Part of a small language model's weights: RMSNorm before each block, no biases in attention or MLP.
Each number is 500 + 25 x the weight over the matrix's rms, rounded and kept within 0 to 999. Layers, rows and columns count from 0. Numbers have three digits each.

# o: layer 2 attention output (transposed), 256x256, rms 0.156, rows 189-241, columns 128-255
# v: layer 2 attention value, 256x256, rms 0.115, rows 190-241, columns 128-255
o189:479527503566531444516467497538488489498507482463564481443504519543475527530497487559473473460462487520517480525469539467459513538498483471508502530510476515482489491469485501506491502485484454475476485518509468487512525536473515488491495462482483508564505529508526487512436474511489482503463447508477480506457543463464489515489538486515465455530534547514496535539469523512504536544527
v190:497471525505481461495499510493519483534484522494483488504493502485517530526488468507495511515517492512496523492487448538496511542510509458520508537527552524520460470487499503487482551484517520501447521493533531515505452461474486496489526491491479479544532519461486510517494491511495468464500450512503524526458524477530512509477492470503512497523465522508468518475519479444479485488500
o190:481508511504467515520504511441507487459482446548485480508502506513547514474510509515458441462516505477522495435468532450493501519496480505497469470452461553485482509516469455488539470551493481471513484519527517465499476524523500528470535472501504486481497514506490510474487490517536491497526520470525484509520513525515486515493493481532480507481483547470498478503522488505447452467471
v191:536477501496512510506489509509479511492511480481499499494485488536493467481486484462444551484509517511460491491563522496540478516458507491476509517535501508522509506521471486541528475502514504491518473480468500523527521533462540522504496523484505505482487511487453502482507499469504482478454468529534532527514479530515471497527522520490466453461469530481534524537467531529487520483501
o191:486484538483477521503507515490507511505530492533545518518503481471518478517508501509467472523504487505517536510564491529485514462542512522538538506501499474500536504517514527519493460471515469460500536502492473488481514480505476447487429552522482484459492482488499504482524485517513463493471521518480490500485504472473516477504490537475514514533515490491503501491537518498533492537495
v192:535509519492491464495473498504495505480504483526530510536547498476481491534565495493526518491490556510492494513464481474494468474501524574494469505518488503509482492477510515512489503483519515523491491495505472484489513532464496471526490492515570525474527500502491485529498524502476536476487512491487525461501497501480533487485494492481528530508532485511481535505474423482521523478497
o192:498503456555530493486539507522460511476535497513503453507516519443490484490502508513474497472510504466535497509495546522538473487505536476515496499511490477510474517540503486524479522502521493539501520462525553509491506517546476509502481479529517508483500474516505480480505468525521481506521487494486503479528486539527484498504506495482479459506509537497539477489505534534473473538547
v193:541518521464492509481506504484536471494530468504485554496497489511513496551489499513461531515523470514493540515510476528544513495484527471486511529537522491515502480521529461489485476489515488464487519505534486468502514488466528486491519490475460482508492411498467520496481516447532527502532483513472511500509485523477492484507525492507539460520498461480480503518542546513486520533524
o193:475525516454508591519477489491463487502510502506503492490502474549508524497496488479502499511494529496485512493527536515539452488544440527538474468494466480512526514479495504484500499514504484503483505499520509513520498493476494479479526577532485443529498501487508508482563455490506516548545523472495509522454475494520497445529502531493497529506550498465508449475444475456495480463460
v194:508503421502515482485498484496538525506516526455469528513534486512474498492496513532497509476481504517506505520513487532560536494484506538482485541457484528487515478497485516483460517519480458486481563493516526497480478484520479502498521454517508475484496519491504514511493501493503511468471501448501464512489490457497493506481535529518547522506473483479475494523534492496478472482473
o194:489499524431488492537519478530515476511501466482499468501498509475481498475526514518490500475479501514523485487507536431483454527511450487491497502455513480530493513454527465517523479514498525523516485504493488480498495500533523513534505497493482539468466535508505492525528491523514466497513469521479543550524448484459497471474495493486500508519480497519449521475462531515474521504545
v195:471504474501496510481482501509490459502507514510489497505493451492494450548468519497491541507521503478500504491515476511488497487520477522546519480511552542514525490479500519527537509490517485523538465508491484530532465508482505531478505550510459459465488555444472495517502496491467514525492511446504492522474552522500486501448541462499537499512482512510491495507460523515482430506481
o195:501500512495487499526512514469494524526482531542493545499524482483493537528504472493499517474473436479490487499443468492483516478481492487541488501450459483463487509481518511491454494479491482462497507480504454517505452553496522508529456464510476516470493499512507522492506483497498446554476501558476495502523481494452481483488506475472488498444503477510460518470508480481488535484493
v196:523523520524469502495517470551470485476482497498538506504488516509507520513509494504486503511478477479484524504503539495513464524492482496474487519485523485526473479508508534464492512532496506517496517496481495507477505505528496515539468462478489501491511486510462458504501543514503493513478470513488506527472546436522498538470485485471493495498514485517525516487471477514525501490479
o196:504532483543549515524492530494494494509527433512507489496500509480469459498494521468470508516521488525495482485520524507486518518493487516499513508491504531495491541515486486491504494472480507499473491488476464528519456505484515533490496498524479517469482470485515480474496470503477535498489524499546495465516496494450475525482502519505502536498495486537506511499548520517520521492472
v197:523498511493497480490526499533514509533464494490507471442522502482484455477454491511536518495511472476540505453487458537477487513524489483523533493537520535479468504483454449527529476487543506507474470483519508528530488482457522516470495508519513493482468547499495493537503499525482470482501511507475531505461527495540480521505505492491492533513515456495516492482488480510501566517469
o197:519486509520509492484505514486492458467529502502480512497521481507505567490481510461509497499473478500519500530505483498550466534479469521484486501464523468499549462484495532522476500510497471466522482523505518483496515480507458471507521493497510494565547494472459529487494504530527437513472507517526507519510503551473526544497506498496515510510503515506470491499486516473489508514507
v198:520481536496497530510523506523535487497497493513476507487526502512475494486493531470491448499517480495500493495510507572527513488510473501504542459503494501498519481464507493517505498472521438489494503490503458508500519500531479519482534545466494457461516538489476480472505515461513530508508505515513491511519491484477532523507525541508476507516508484520511545499538525498508538536475
o198:516505502494564505498507538491490499517506518511491497503456479559485496466486496502485530544462455541500468494515517500509502505475503525520512491534556509477505485477520476474503504502492536453516549455516492520457519481450546454465460475490459515515473468499479468565486516518486490516520502521481468533501475483504521492508487487483480499500507465497541511518509464520492466514478
v199:498470494472533482493501523470511533456479478497511531516501486483499497485452511507507489460509512518509483516505511521524487550496535514499459523523534489492464483486514478543488532505497493522490512503494461482480493452476488480444492529551452553515486482456549501519475497503468475475516531515511523497509528531532538504435524502544488524536494510502497519506533526482499477504535
o199:548489519496470496548527474496524457527515474473520461506540507435518493523546523482493483500462497490478504506472514478519505505550466498493539520491511517517489534517547521513503478486538498484515503504518489495510509538529513529532544444513523528519519502561433508504497495520514503506482473473520509555486484503532457495507475500493457472485494515515479536521499520475449496503464
v200:477509477532492519504515532514506521511485515500498495527460488496518500503484506501525501490503527494495491510532562513471458485443536504478517474486473549455530541482520508503467516468493482527514465505476511490502508520492488490504497488510492434501462504496524514504511487460478511492494527488545490501507494535504499527499519496482492487504470516501496524436521519470484497499517
o200:485523486524509502479482441475540479516499509470527496528445522548473458515504454552554474463489452501513474462513466486507480514538466423531496537517484497489445498476486468487488509512494498476497508512537477500487513535488493517509477547501505502466529553538539509474479481469543480525494513512504508490496493487525530492493507486520528485522514513520486530528515513433506485491487
v201:522479469491492502520495524510484480485516474526506502508507477496482471544511476506516507517531487530476521477504505474499523503541515470493515518540451497500468497518482475485529491492523482514529506492468516490489489482459501467482522507503541508450524504462463503535490489505456469485504495493458508499505469511516487532555497513503493524530501488488547535539505498450503473490507
o201:492510465495487493505459514487496525491476506486498482489497530568541527525498553471513485502491489502470522523479536532499506485476453547516519522512526451467476492513536495507497507514470482516465465529540483508521469517505487551461473489513500476476491497505511489487494472490528499500511483495492503491520507506473517466494540498474486510513523489501522474449455518508495486495495
v202:481449499531470470493486521450444515463494503529500506508509473511499490468487522501457526525510517513459477495505512473507487480490477501530463494513501497531517503521514496520501500483472466510512471543494443505517527486529466501476522527455470486487515506505492482548489489502469472489499540509458496550529453499506516514472477495469467457497481510493537467486506564492451524499542
o202:470517514533495503495516530547530492526459483501495518506499538505493519522499541506517460460471498482526546516520508513465521513509460493520487517517518509483487511482483503532489496504501522504502552490536536477530503534494536513530478548546526491499497480461519559468495511479502535499483503493505474443501527493474495467482522494514510495510501492493508504498478474535489537551454
v203:508500471504491494508515466488522473484498519521491478471500499503517538495549480483511536512483498504534513536500540465493467521497503501525494492494498490455500469536476517539491503500535434527510472516519439471570521479485498505498497510508505493476464505510511497496552527494467508537482517516531509518490483512500492521447511489496470501519511514509475491536487497508501484474472
o203:525488527515509481507491495494447475501503517492506499499491499485518511487528525483503521505522471482498507467516487470501499513497467481462457483439548477510492532442476489497487498496553533486537538470488514520513564540469456480537488486547489483499497486472475533490506493501504493488523524504464491490495510486509501489515499461496486473467500440524526542510477480447509536581498
v204:493529460473485509448502496515501509502501503437517500537498512539498476497510515489501482467498499519547539476503510487499484487522534513452489507499513493473492471494531444504489517501472570482520509513507538435530491441503499484522509488510535553494498502495496524505510483509538507514498505505482464457479522529505540461508495503472535473482535532485497504494468487503490529474515
o204:509506487478469477544503519474487467510497500524544520524541511471505530479490520509505513476494506518522538469510471528447550510488472508463517543494510455500512535540504516524503505482506467545512499537482480529476523476502478482471572550497527510493515476511512469484481548527519455496534520497523545473544501519523507490512523451534467505541479508472524510521481507501503475456527
v205:505519516476504494504524522558517521488487508486473539499465496475499492468442483487457505472478531532552489482470508534520537500485540533492532524485512472464488522552513514537507537490495486529493470521472563485522526505520506480556474514501484510533506539503473506484466505520541536510491472532507527526449465482436536492509473519541476505492545510511520464461507452486487526494495
o205:502559502477517487475510472436487495486524482509520475461553478459500534490503475470488510518544459451444485465516423502510526504505478476520460505537513511508514493469516489514548493520503569473487505477545459520482493473499507454440539555540554511505490473519464502489552541527471496515467504468457528513516528513563465536488453455518464554517489516484510532526491532486495479502516
v206:504516520521527518530472490461482528531504515517527500528523493502481496461489503432502523498502519497497528474468530472443478488454490506498524486483469527518529508504506503505528478511489460485531485518495531483512491513538513475497469466422517495495521501501500507467472511479470503512507517486492482480486517501478517469525505485512508492522523480461517463479480517480493503497483
o206:507533505505472522458517472502480519475483504489487525487497556510499500513488475536536520510531487483520542518456499503475494469537502446516496522499505486447508488496497507482490506471500514479451516485539532503507535499486514494522494520503507443517509462490546496537502482497484510463548475499518519477506496523504513502484506512508516446497516509515441512501534496498505496479518
v207:520503521484530511516528524483487488541565516515505500521507455497488511512505493476508473526521510512509480500483511503534497505489494513527518518477466475541493501488451489487499484478513490519500528500509514509519500477510497512497539527540491512513486483497523501512488523506490511474496490492532516478500486524541542499474495505521484464526451556451505542514448475499494520519503
o207:484493513434495468477486480490467493500473538516498483525497521498522488517524451475488478479505492483505514505472440510510491519537469532462532500528541520518509472498508492501509518527496479507500485468475492504484503518475510473477458496515486469538534492519495453488467460526479525534480508523462561522508514472487508515497488524474524499499482501487537489495538495555488508476500
v208:513528483506479500504516505499490505537532486533513517467493511480521544479504499481491484509508495504492458534513507462492483517511478498553510491495490504482463469516514515513502505521492532469479488538508509484503537483490498527530535487509507485487495489446520509512547526564517510513536506476481520538468511535487536487470468500516514498476472515509517520492474483474502507484474
o208:491508500493506521455465493489487443487519486475472552489465540498531508474473508494532514486544576468494471472510453527535538510511515493462461488500510522504480523527499500496520543526520457517514488517473512564502537524476502531477507508509500500489485492519497521414504489488487491502501499503518491508518509485505470500479527484503521514475469525496501455484526490494494516475500
v209:463517529475498521499476552513501523527467513514469480470537474536515542478492503500502508507482474519544509526475514481461501498473502521514484433475539497509505461500555502486475486523485487492535494528490448517483510519535478514497528565514494484570477507536539510471498470481526511505509517482512506540502502468519509464480497464497512490489538474490493461493536489496500491485483
o209:478473489518491436453543505486522475506485474470478472532498505485489491507485486499512500476461540485477495466473469505483512493517469509503486485550468531544537533500482508508481563506522525482494497503469540504456495474467465498525504486456517491560481509450507518478462527481508458517508525542486483493488495470486519481454466519536460486550506549457482509473464470499494518473495
v210:501509511500515499512495508508513501538547505472484525484459502492503482516507474510500506491522453480514515497530483481486468500530489507504545520531521516473515535502506484474531501482542525487458512492527511507462472485458512497477530492499483523438516563507499488530499475513479525499519522458527466526470512504487501491517510509514496523515509468510522487499502502471446486494534
o210:484458496463507546503496460487434523529464501483505514517532483490489479544494497461489527519487495525496471499498534474491539527520532501518498538470525502483504490472503501456512463482466448493478461471465484504574539475508533522501513532487496493501460517532522509459484500482529470482445503549473507510498487525494490499460509486504518516485491506487527486498476486504547479495460
v211:514516497508510472511490477477522471492469528475476499517527474452527483503509493519515522548473452485469479500491480533490508498491479506532509510506512468489498490573514515461505494484525477506534498470464500506524522520523513498531509500537481452512454472515506515504513449491485515509523517503471495474542486489480483490516504476459464494487495478520512491486483496500500533476539
o211:474476497493540484548482499517504487511522492537481427491463492542488522524519489460485539499484480495503515477515515473503433457470448479514484495507475529518453504476475499498511500513482496541497475502534495475459475488518462540479467516513483502521537504514519513523525525488466457540512501472517518522510551468506523488515509489492486493512500534527490481521509489490537507522474
v212:459506511506490455510487502522494488527472511501493490503526529502509477480507508510479506529486532513487496486528510536475494485526510494533519483521486477510494519525530520540506520513511514496503502506447480495561489534489478533484512486505503478500505490536503480499488469506539501534512496503505509518551492502470509484503485502471515537484486514510517504490541484479530486524472
o212:510480510495515516507490511533531503497515490517486484517465490523495478422516532492483484522489477497457518533503498467487526521468486454502484466502495511501522506479483510501502499474494505478520489504518530491473503471527495486507459492462499535536483469559521493563472543454504486477512499533484512490503502504489512536499450495535491493480519470484481493465467512520530520498491
v213:508498518503488490498518503510522517473495486479524506501500512472478462480507460457489487517496474484472503502499509492501516494474483481516460496536475474517493480508472471479497509481492499556489517529499510519484475468520485494480495535484498474539449488512521471448522500477515467522491427523456505496468481494546498493475493499466512509499542491533541515499508494479516549521537
o213:505482490487537528502541507498525485532502471486492514501477484496551513480459544486460496515498486484538512477520436524501480508496491483492553496509537519483471484539464511539477517478502494502503523482532559488528498497483525526492496474444523473489476511489464498518478501476505496525499515444491472470501517510476498507570510500516500501499476551487492475512569488505470478481498
v214:502488484468507488490500532485500549481508530505550506493467504500507516520494475539484456500482524502497442469500496520489505514504512485493494496479508470517503439511463522457512512508453475521496484486478544531529497490529505486482493492495491474544484464451451509506519459495500530478493537503479511530508471442501458538509520483559523504478526499479497522524523488530494439483486
o214:465485484538486481512491489470502503493537522538499466509494479465523536527455487519529523490518498475542453527537501510511494543434530496541495471481507494518500512496525493464501530513483489481476448467508506480486508541476543506489506504489494477464495487514506446477530492539510502499489501533534516488504516502467553512511506508462500553485495457499481516479410510464491549501470
v215:517456507543523515519517483465490509485517476477542481488502499498520542513507522503481559523498554489516473479541476504470503543491478482561521487518438548466454473529503508505513500510531509502512447485494513491534429511517517489510476486518485529519506501513519537534507528490450475479553517511525500481503504537525520522459508497500531476499491547502497531504488517505573522512498
o215:514553481463509488530453496528478444496515492472517464470472466536465450475491521520498443456495484481552500529478498521459531470496494523424534518491441476521533487502500475507479479455493479450525495512525527540507459557462538476452494445518519488523519472494500483473511489479533514491461498485490495484506508513491515512550506437508535483540519483530517464482540476460461475533475
v216:507473486483539526491526504486505491495499523525498539485479470513493444492524506494479522538468480496502486522546480487535540521496516509470536528509514492503470484495486485536500523496482543485495501515483553445537528495499496472497501496539508529524502520529505471503514539471499481529508515482475471488512540485492475523481526495526493476539480529514480488511470483498515483462479
o216:513521492481431530510469510525506488526498466517481468485518499489464483475462500484485492483531510504492495511503478474462451500498451522459490489510505513482512496478501472486453486478501501508485432503497495534532488559508526490498501539502508542454493462521472480447531489510516485533530501498503549506489523501467484491571491524553517515486522452487436512550443511516453533477536
v217:538506510489490480526500498506450533482475501467506518520499535492529481499501501474496539508529500485507493497547502477537463498535505509520457492515473523505511494514473526510494518503491533484451489498543481485487484520487483523519503503469494491516479473516488479510467536499521545485476488512512452524477506476497472493485525498481479470520457481527494508461486497505485504515521
o217:490514515529485536476539458515507461514539448500533517485517497488478484479495490520491480484490513498510480511530481474530520473441533478485522533462511496497511469502515475475466443474462536500504534494504488509527529494497508512536496527532511495463487496483522478487495501506486505543503539497511487500463508505493471538478486463493514532483493516511531494467499482513532495488516
v218:522474529521555503496527503522483512492508488501473540452479481496512498493506489489515560486483517478508505489512517497498481532543496514504469511505556529521489508504485499482536505505517456502554477482534514547528546497498434524477469486504441498458498503531470476503457483469485492509479544511490476524477486529532494514446470469491515511486558525491554454504506501454498522501500
o218:478503503452512515504519503467495458505516506498523482488500496513513524492519497493520487512479467497510489538486487512484538482517474510492508492477494493484497490454485476496506449503498498489491548508481536501517489489525558483501472484484541521505487505482459509505546479519493487480528502485450489440503501498485492512515479461458459471503501454529472522470512514518449492527482
v219:560470522504517481515470545524507505500523485500518490489522498518477509473536492512526525475487491502506498499499472534548491527472513498519511483511485501519507505515526521502512471500499510490485524510483487503485529525494515489508477464499512496535488500488484510496496477490510467542499513486518487530503503488501489505510532471475478516531519501520509527467531500476527488529514
o219:461475499503518519495428489464498510495520479505484487489480498510542509496472481499483470479479463469485465491489491466463456450471500564482503523517511498483464486504493547501483496484515497500472500472478465512540509464527522500493484501486500516506511485511528519491472500497495523482511482552497466526471495494475544513494472551530478498536494504489513542500457528490494487541479
v220:504464481492488486491509476472490490468480463481499492472527507509525482507516484501473499524516542499531494537503491511462446503531497498477510506517480480501522491510503497517455491482508479499487476476511479489511490484526498513510529487495506515526491457496499520485448458502484536504519493526509488480491526507522475513529527518497504457541494504513491484502512458510505514465520
o220:481479469469458537504530490504505521489501497503530470459476519505481512469460514540510530470523512504523530525532541535509487479510507530482488509499485514490484478477502499485540508547490521506500467548532504484447526530477465481531504507513515480522504466511506471521443477517513501500511499510555472472478510490474493515480501505509512513517508503496528488513465501504502505491503
v221:507503518506558496470522535498481509510549498450493549475500498494471500547493499470475501437491557504484500510538485541494512526483480460490510503453545463494501496477522504467490500522483515471500489492520458524500491460500524519482491500519480509519470485481450497506497495508490467511469498490499468498508495514487503453492502500473481516483546499507516516514488496465497525512523
o221:512501491469486471495479494498527515504510486517490489543492480482523519500486521519539480538490501529535524481470517502475474514476521497441464521551494499535497511539508503540506524476500492490489493490477503514488485508527500478479463514484506492496505528493511516454488512467494489492470490514538479498502495496516486484490502519458503502496475488511524536488506553532473511481461
v222:540481511488544495496491466521480528504483486500485532483511498537490518505492501531518537507475486555555546497491519507484472495469503462506524478483478524504519503496491501470489507483510486491482519497453494492516496490501485497462508537477526468497466491472514504477490482504472509545490459516491467500451530548524531481501501527487502507512531487525514498532492526508489519483499
o222:526485524485460458533503502460539526486480524489466516496538533500516554498518470491510500526511500505489499450485484532461475488514477492491522507479527456500486466497488515520510476462486519528496542475516475522508536468483498518505435484520528485491477480490495507496455480506481481501490533513536484511477425494534498474502494486448483506490502500483498476463542480485519520488507
v223:545492466517510514486497495495491476496519526476534525499465488446489501479494493495481496470521492488481501510482488521523512465420522480537510478450466521504469500520482487487446452480546490486490498463474505508486510490524503500505555461508484510492465484509496519539528533484494491472512508533496533524510501509491506500484503495486486487503469481487551515463497470507488488524484
o223:468513503525535512468490483549487469495502508504491502502477490515502504494491495502519473481520515529553427489515526499505489534508490506509519491483498502551502477485496455520475498515446475543495480511478480531516513497480538522460467508551511511524483482482496508440516437497490510501469458454495499502511529482514467511494463564526520510487498496515487496475514552528496507510488
v224:521525509461535500501520482503492521465497494500509521523494469473550434525531501560510512507523518489517475492479488481498479490520483480498518519484480495472480493503526495498496519506523502512479505505543491542460504481468481493481485469504510513475537507490508533500479522514483505500501514497492488501485532510497496495496490475485512458503474539523515473525502491504454496493514
o224:481497500509469510535501498548465523491515447497519513504502507469491538497519474495499496453478492515510482514501534507529510512516527486493526482486506470552491485524498477552489468515537441521504498493479480476476499494486509505496501480516503489478526527506471512496472487516499523518510497519513481504505452499511514495487519471500472487510499501500531462490523470535569487513492
v225:520491528501509494478518477504474522494492508484504495516491525523501523516516469537527539534495535495515484539535505464489513522522501502493505499494522444476514501514497489464516508531487533486456539511472508471473524459478496505499524483491500516498503516508501476518502492499493446469514527499463400491465491497500509462499469514456486527489471483499478505490501505464464496502484
o225:517526471479511512507530534487510486479526483488485493487518503501529502523505500470512512465459510520509538449533514470501503512465514528462493535513477538519475539500495465517550503457532482526509509521486533513491510475528503519518501522481542526473499501479506509458481526494528481494500450528508488534489525556546503453495499518515508528479472527516517487520482435501531483503489
v226:548504511478530492497481503475496505475490509468504520491522505506502532443507525495487516456520510501477519443483534555513483488498479469529516498481497515492511501488499505525482536509530482504498532505532492487496528485511467511515516492473517512488504514495468506494472492499518461482491519498503471472501535485488547509479495499514471507489502504487500482498512513507501546482537
o226:507514530476505504508557527501528449516484471482494495522530557507518477498490500490528439494472495500540501514515469508489520488476486533497543513497507497524482518524525500534490479483471517506461527454523502506499487448501565525501495479545504505576500449470522481501471485489509516499497453484554530523510478495506486474483451481535495460556473511481511492497500495540515487514511
v227:452489510473490530495515514523528506504557490514482440477493509515485486505539494491555446491486486525456482507530550482522491485517491505515504516489471483511517510521515484481500492510535511506482505493454540500490499513490489494512467509509475544503510502504506480489509497526466526518492498501498505476501500491505515509501480507512507488501540481507505497502522528475515506531499
o227:490529455519513503542459474476468498467496567489506507483450499517529480459510536524467536520516516502485456469465452514503536478470504468437482490523495494471496540507486513519504489493512534500494536501526519520530516498480471476455548478457513486501541494541509524506491506466481500480535497482479507513484531511496526486517525489466526513510487504478503504475517472478482475478515
v228:488489466541518527474495494500537459538512498524489471520525471498502530475500490527528476488489506484514521508492523520511471484509526459507487530518517505509480459463479477500502446490483525561500513485498482508524481477532507532470482504575495496483508518457518491503496502469508492477498564515461506469501464505502491486507550530493512491501504490486498513503519560537481519520490
o228:508468501499497493515494522526464539541510493521492517499485483550516538512478505483531532490494492543547507528444522475482475502552504497548512499496515495525481499472481527464515497483489491494542518503464491491477504483529503492535540442517452503476483497493476493485501472518518492469542465483509529496521487501514562507489546473467511508490489436497490496532464473518515520498453
v229:515508533482482498492522504500517495481560490518494503468502486487504499534497501504532517509472490490508516510534495501486497519511470484531543508477494492465447513517508517498510477508515489488484484514547526499483500519523558481489505494483492491517500508510456502476532534538499480538520501502530479534506483528496475462515524508456493534507536498522479507539489478505475485469476
o229:516492515508530480511493524488443526520481486498522555451503501480532481483503473489453501514511457491520492524500519477498487500464553513473489482511491538515515491519496477475510493484520481497496530499428437503475508533518516477462508500510494503496546517484528510483500487471505514472505479500505492518465509536510499521473511524513491505460549514503534513494490479500521519522504
v230:493490502489512469517486490506512476472481497481490529561513499508501520539504498519458472505507468520461439514543497569526506525509494481502504493458509484505494491500466508482510469508485436505527493489532506560488487541484524535494554523488467493505509476508467490513480499525533533504528505481520530511519454433482516483502499480510486474497501481476481543504490485507499476477484
o230:486503540537488510473512500491522554476503489550513495510447469493514478457480533498469518469512512492493506515521537491505469521478518526519511458498531498503559518463511486490475540498488500477495480511512510471484478503497518467486484518465509489461481485480532495519505522491507486514466512488484507529482547508472493480503516510466503511520478496494505540486462519510495512545481
v231:471504482498480488462496489441529510483500531472509514495498457512458530501509517494480496483486478561493506482498486534497525482488480500508458506469510516534480521505502524488476554478474493481531500498511510513522460433555505525512526449514547462514483509473498509488498504479520528495492518498494509535510531482496510496496505527543482503495483536462449517504509522523478497505515
o231:549508500476512508465489478512540481499429467506496491493516487462520469506475484513490519475537496432500510475509487537502493529487465494490516538515465504521491501533527469507504500526506511527495527498526501469516464541498499498498520526498496502477517488551529463523537526454510469528510463497490493503498458499447561454495475508502518470498484540509429476490488488478514510543506
v232:516526501497500483495507438530448510493491500496545532486482525524509527487495532503468534492453486502529521514481515510477514514521491527514515488497498524493520495508514525468509472523493518492509471515502529512513474500562513510489500485506495449496516502500507533523480530475527502506513458540515487517497462494515496505475480504493535483460485480507556489521466499486449514491496
o232:477481487495459516511523481488517518505486453493464526507506511502495506513503488451532502493535495506556506489551545509486517495487486452478516490498525489471489516499466487500517483470482467523557523532487498525525553480491486522473500507505519495471507490455496437512526512468497483513496549458488490491519498515496469503488497503510490537512489474514467492492503479471566514514503
v233:461534510498517512466507516500467491510493476481506482521531544522522515469459512502513491553512497487492493498511476500506484453504472507506551548520504528487522480482525517490481544496506438515546482527472517503524492509530470481512502477501514466484524477459489492490499540513477469519522508505451469502518495502505516537494487507469515508476513464531532492476462491480475495520502
o233:445505462509537481514508525538527495542518475502479538512476489563506532522521493516481574488500479544536521527538543519535505551508473467510480473502503502504501518504441497486489485509521524478507521515549504509481522505502493531507558507453534501506545495491435501461515493475499536478485504526483501445494482501514512437501491514511495502492536483475504421538531529509464535473489
v234:444519495520494495511551487505477512475506500502494515508502471528516553480493520532517528482500530503529488504506559477476540508486483494470478516456482514514510508492528493530551518520462485480511555491489467442497509491551478535493552511472504473495493475507562559489490495517509496529512509513479476548544474517495489503478452448510512479508484495502536492509518554489467475495520
o234:511515498523510484490463505480573495527463434487483542463505519508498497503558508538536524494511502489524500447532464510475460475486513476489505510556502480485490511501476484540516475474477544498551522516507459528505513496503494482527473528495505472490500525541441520528503509483495531511489477521484512487498468451481513476523488546505532485510477539496505453453481485510505558510483
v235:478495490482518496506506497530486468507471491480438501500491514501521475480493495482501535475549502474503516502494452527469510476540490489522530503510512487505509474496547508510490504516542475505517474511447539500493524516508470496503477490501482538524498500484515489494537479499538523481500480514458479547464506504477484514503485476516541526476499498491515500478523481480476439499463
o235:477495508475517501476495508463486516500524523508521500510537522494544532479513519498481527476482438489526489511494495451499511498510494521501484487492450492487524523546461486470500489504524537506510497487508466511457523493465510473501547465468506512521505481542473513476509517478497471490504525506474514524517475476483467507519496475502511509510478502541492472511494484500543504508524
v236:510489522473530501505458505502490543479493545526528514504478473502478457496492485496480504482501462487519527503524526505531527523515476525494515523454498514513493509509535498469525532522498513478469475515502517519462535479524539447485497534446536533515511517512531550486512503518489475477483496498519518527525508470456479510478502466505490529508459482503506478447507468513459515468483
o236:474499487506468477490468492541502454521518488483482506480560499479513476515506542489520497534501511506548497478514509483516516510485500512499533453527516496474508499465513510491519454503548519530485461486445485474529495502478488502479479517524467503531483492500498486534496459515504490506532498522502522521510512506494431471504491514512488518512510501525481575531470546545518487472510
v237:494530492543454491458489515476478492516490500548468455474495520526448470471465493470449473509519514480515458498503517474497542528491524519486556530484504507487512522473477489530506520515489503464477501509485502510484502520497477474491493491465524513522489485506503508478481472502481540480477486506500511479522512506468508520523499500501566506481490545517523521469493508482537495543518
o237:486497468492523482497495516485477492477517479516546518504495527490480475493501486548519455469527487546495522491526488532509554471497504473525480489505473531432466514487524539492514503545515508500483480479538502470496489479507481490491537524444482480476529495505504493486499519453523520513493558544468496488511477467556473515462457491541459491485488518483461509490522470474469448516514
v238:505495501515475523518491489518527515462448518503496506487506506515483512521498499503481517488528515490564545511524468501477496493502507505500468497521544520493500473455489482487472502521465503481531548514502502469540491486527468504505505488468504534492525507530526499464479514512462502557498496490490492492490501502519485492495496496489452497525492501529501480462532519489475506471510
o238:493501506497495501500513496488490514512511462479498488520507545512500520458452465511474533486516493544438540425481546500502535487494493494493471526464499474470444480511495546535498498532515516528497455520511464516489487503519476522507490457508490505485481518477458477540469519485500505515506486507500507505487519521473527512501504487537455488520499491484504517515488454490485488511498
v239:487499497498501482508551488455496452479509504533493511506492534504480462489479492493473510473502506490479529500500501474460468498509505486476484495491525502508517509502490501488501513508481501526531483505498467511531513516505511489494489507505471458490503520489472519502517495527474527478516465495523476507472495507473490519496504521509483514481519509476523505491522480519531494486505
o239:497460481506519490496486471497496519479493502472509541496468499544515513500537486507501496496470543538485529508503505496495541508484499471545454536549496549491447473463505466498511506505483492479486487508544515477440458496496542516513510497547505502478490490507519504512474482478511515518532512499469485524508507512542493503482516472486441499468510443506495486540524533481512511525483
v240:470448513484521493538505519522512472516516537532495516505491497496491506516486509505506502540517507534496480484517494468504506516486511474506517514518483485522468497516490495512519494464523480537469481533499508528451485496425495482513503531506471500501505496501481510513473445470475452499486519497502509521496484504480490503523464560461515510487520456466479507487533478518457523514545
o240:486520500530500530504518490495471512468499498471497482506526513504539514489491481501506464491504460464482503540491474493493512478491489547514489507506478534480494514488484482512568531517461506493522539496494528507540514519491501556470451501503546527477471484503532514463480510505531532483503452508511461463474452499528514510482541469490527523483502517492484483502455488518523501530519
v241:481484511499513527481534467529492508483546496516464508530490530497505490488482496507462470513459511518519524537480487482474487499472564456451545535469543489498525517528501483500464511508479510501528496522542500489531480493475468536495502497518549492460497466519487548463486531494448494514493494530509458496511472496486529509525485496503504480510531521522514491475517489495519490500529
o241:477489487490489503483471527509519510470478483491512503470510515535517534499498500509536503525497493538462532468471522504479487530541460473490454461534481485509450488485514539507504507511542484501482530482525500508483500502546494499483438521484497490515479523514485513497478477475486502485497521520502532489478538489549491475470492538490480464462500450488513455530515528514459513522501